config = dict(
    vocab_size=2707,
    norm='layernorm',
    rope_fraction=0.5,
    tie_embeddings=False,
    grad_clip=1.0,
)
Each number is 128 + 32 x the weight over its row's rms, rounded and kept within 0 to 255. Layers, rows and columns count from 0. Numbers have three digits each. The size before them is the row's rms in percent of the matrix's.

# layer 8 MLP down (transposed), 384x96, rms 0.288, rows 194-208, columns 0-95
100:122076117139138151091195129142101036078120142123154133149184166143135166128123137128105142069171191133157088108110085110160153135156145149153105073127080152087125167180147091187161095126117071203118120132095104126171104143140130113098137179101142130133150103147060129104139145173123082142
098:081091062172120107118095071142112081204137133098096122141126139102140038115170144069077170140153104149159151118102128210110110106137115167127109155184073146171141107119105156153102163109157185128086122164163141090145103154130125152138101086141126154154122089141161168090097113132112169105
105:136136145126114161133146162113122152087059201149089125133133192112111116189116124078113067106132060130165167150129123093194076188131147093167130122080047162075103126129140157122121089151142123106158121186092145129108129114164123153114088141157119203177140112120122086143110130103163102132
092:118132139180099161073169085095138095122113171123125112125060149189163147134147159063151108123141136125101155147117080102129132054108095149128135119119127131083188096158162171167134167062087087117128127074091141117110088138169111145144136142098071105121107135100143095196087063162117141176
100:152131092124131112143130157121140132099150112173140167143146141132097146040111099178140120159162145157144137154146163139132135140132169153058124132183110160134173116105140094069152146207099181164134166164104117105070199151097163154107159162122117122090096152155118145130104156066071069192
117:104153088117166179145130187145208103104160116155146089158180148124097136135170118139133115145116080101189210103077093105115108083195126093136174131114117106127157112132142164138100093180152102151141101134123122079105113103164131144139113160149134121095081218128123118117101110083152078185
113:054143171104128202136120161113146100145114135133129123175168130109047155104069134145130157146117171086139116137132079048145117140149136069111078116107111118144172154117103131148127206143079123111128119125119136170091146120132140130093115185090126133155146147123169113127054085114184054102
096:165088196119136122101143120087203128100173160217084123128109076102112137137118126148147181125128172097118108167100173122157111125155149117094132075154086167176104094144168081139146104100137133150119168121108135142163169126125108095136130047086110072131157161113215137161131127110162131097
076:115060119133113156085145101076180137120114168094102139119121139189068106175108135141169127194160160122108168144180140142115095147139114151187150174176072118109107152100101118105122047149147174140161152149142109175157109102104143116122159154131071124108128120044167122121100096149147129062
092:127134135125149174069119061095109142102123121099118116199148142127129174103082165127123128064111179099075132153118100128136150157105181125164137065192149104115085174131105121131203110091130093109151152092150117104170150131126110113148190125094088104117121085156090135140093053107089068147
113:146176111125087092143127119138116080207132130182152139097111167135140082130120130202127122166119127159094165220151126211137165145088119149059139126133125100137117071116120133126070109129138197056065162140115172104097116140087095127087130112110130113180098146145103148125110126099134130119
081:109105103106046162104146098115136136073117163155140087160110135154129118183162101073107136112124032119187155148113132133081107111110141123096189115160129086128123105192127109175134133073151120104154094113141113181056143172143140122172099107102080119102110145151082144138116117071164173165
108:112126107110159162131077126106144094192144120133101146140062183135226116158135129106140175122142201094103138082114129203150132140149129155082103120090119132121161122139146093145117130118203169116113155153147150058151175130139162107173071159088176082142112145161118119112137168162114113082
105:185141123092122207132211139158127113167133148156086092135121147170169142128146119159106199088163129104130172143159146130099113111114186079114118125117167055107127117143180190128123171091140103118095133167123131099100158155125129120144151098095134104097135142083102121106074159096170101219
111:160125113133112121109057120154114152102114120105150184169112052126153151181076205106144077131172174107131138100095145087159118146128170180140117106153127187125172154187175058097081093139136102181149128106130128108150167133171150065141093101096121100096106105158128117146143160128112165152
# layer 8 MLP up, 384x96, rms 0.295, rows 195-208, columns 0-95
099:120150166099106102103130113132156126054144104122178065127074116143096103086161147177118099141167181093084090081099144125148120113078144110176090149152086112181123192077119075157104129160085109118124109138118095162120132110111098205197149139181150091133101120088120183128089142109132117116
098:105127120130117005142133106147156138160178108126148113114126088137122113120146155076087097149083127115105149096135150097178125160162114175131089173154126193088201149144157140064166092180119165166160138141141070089149104111115177140151103176112108153113152107121099108088124086087107154100
104:166109135137165078145111108118168140111109116092163053154097140105058110074140086118169136149064093160165152121127110173159159160106124103127100147129144121121089218131150145101125131093091145110092066187105129118123150046122133145124124131168166187089101150167089147176078107132117098131
100:157065165107131109143094123113114142070116152115101074117092142168086147134150122131164112117091131144133133168117161130122056108150104124159118114089159159085092149105117071107173106140037117194173122174198137131149187182091103111172063117108140123125144160201117137145141143144113122090
112:155081089142113135146152157149104155116155133092155146174085136125138070083157065191105052102086117074126163129100121138117130101093152101161143135095135126121140143112149118104126142130235141153165165152225149055106166141118169126164168090108129128143120147156135122155104138077103108107
100:079113164090085126100132119091100143091153187156139114160079126135154177093136150074092159188084144163124107102175134134156096117170097134129129145105167110148136126128087116162164073106091095128210092119066150146090161118137097100138080117193167113107110118177085094137071093133131109178
087:148114157115163113094129139101139138125132160107126168081108159114108091125150096104147084114152096146103133152163144111160112143123162157108109249110093114143123136117158059146148234088095148176145186158100132111128144094118143149166121120046154124135160122186127146115146178105141053130
087:139112129133136110131169115190172132191108116104144129132109072095094138053101092136141144161137094157126090123139200140137139105115108139088120115180103132104145110076137114052111152150173155151097132124155108096162089112088166105189191102112085116146193104148151170139158131058151096188
093:081056152147125132125119146112144144143142153096195185177105135127135118143126132163114118115115206135162076121069131146080129111091136126102096118114185150107152167130146150134200163130145166081124136184085097151088109128099133138159094157171149165142107163078075110106124157116153216074
105:129151104150123114104173144094117151148177111149154180166068127147072114110135137089109168127094081115113174063159123101150153127109175098143138077113088122143184114154129143088118128094188167121159120111092124111069083188152070133094061138110125140161051171161118145115110173177123155110
095:168149117151182146160126145176092117139202163086143177114091161102105075125144143150140153150076140094163092091187107135184121141079102159149083083112161155076099094150126096151088110073120148175085091171156127148162111075092138103183125135134120156105143112137120192166114106179121125108
107:137126139111136117118128159101149194152104130162147167111102137147075142101131181194121169125113193131121072106125100117151113095118096053156108107095034134124110139054119129143155102172102079145136155152122119142094099134070116100184064157146148100127187189163139106106102135131172152121
106:115088120153097143093119131180116153068153146178168137107144093196080193132105132089117162176168135068157145094161155175153134197098108121146106128136086110138119153075096157175117133125121100154152071138167175139094159133087133093105144091154135118140123135157131102095107189137135114035
109:089117082178063144081136199140111132118114144125144139105186116121120103119103165144206137120134134087092141138146124141186077137148087043087137163149123125096144172121194056115126124144130091159169120132126104096113106140125116114161055142127138125117051135137160106150124102091109194096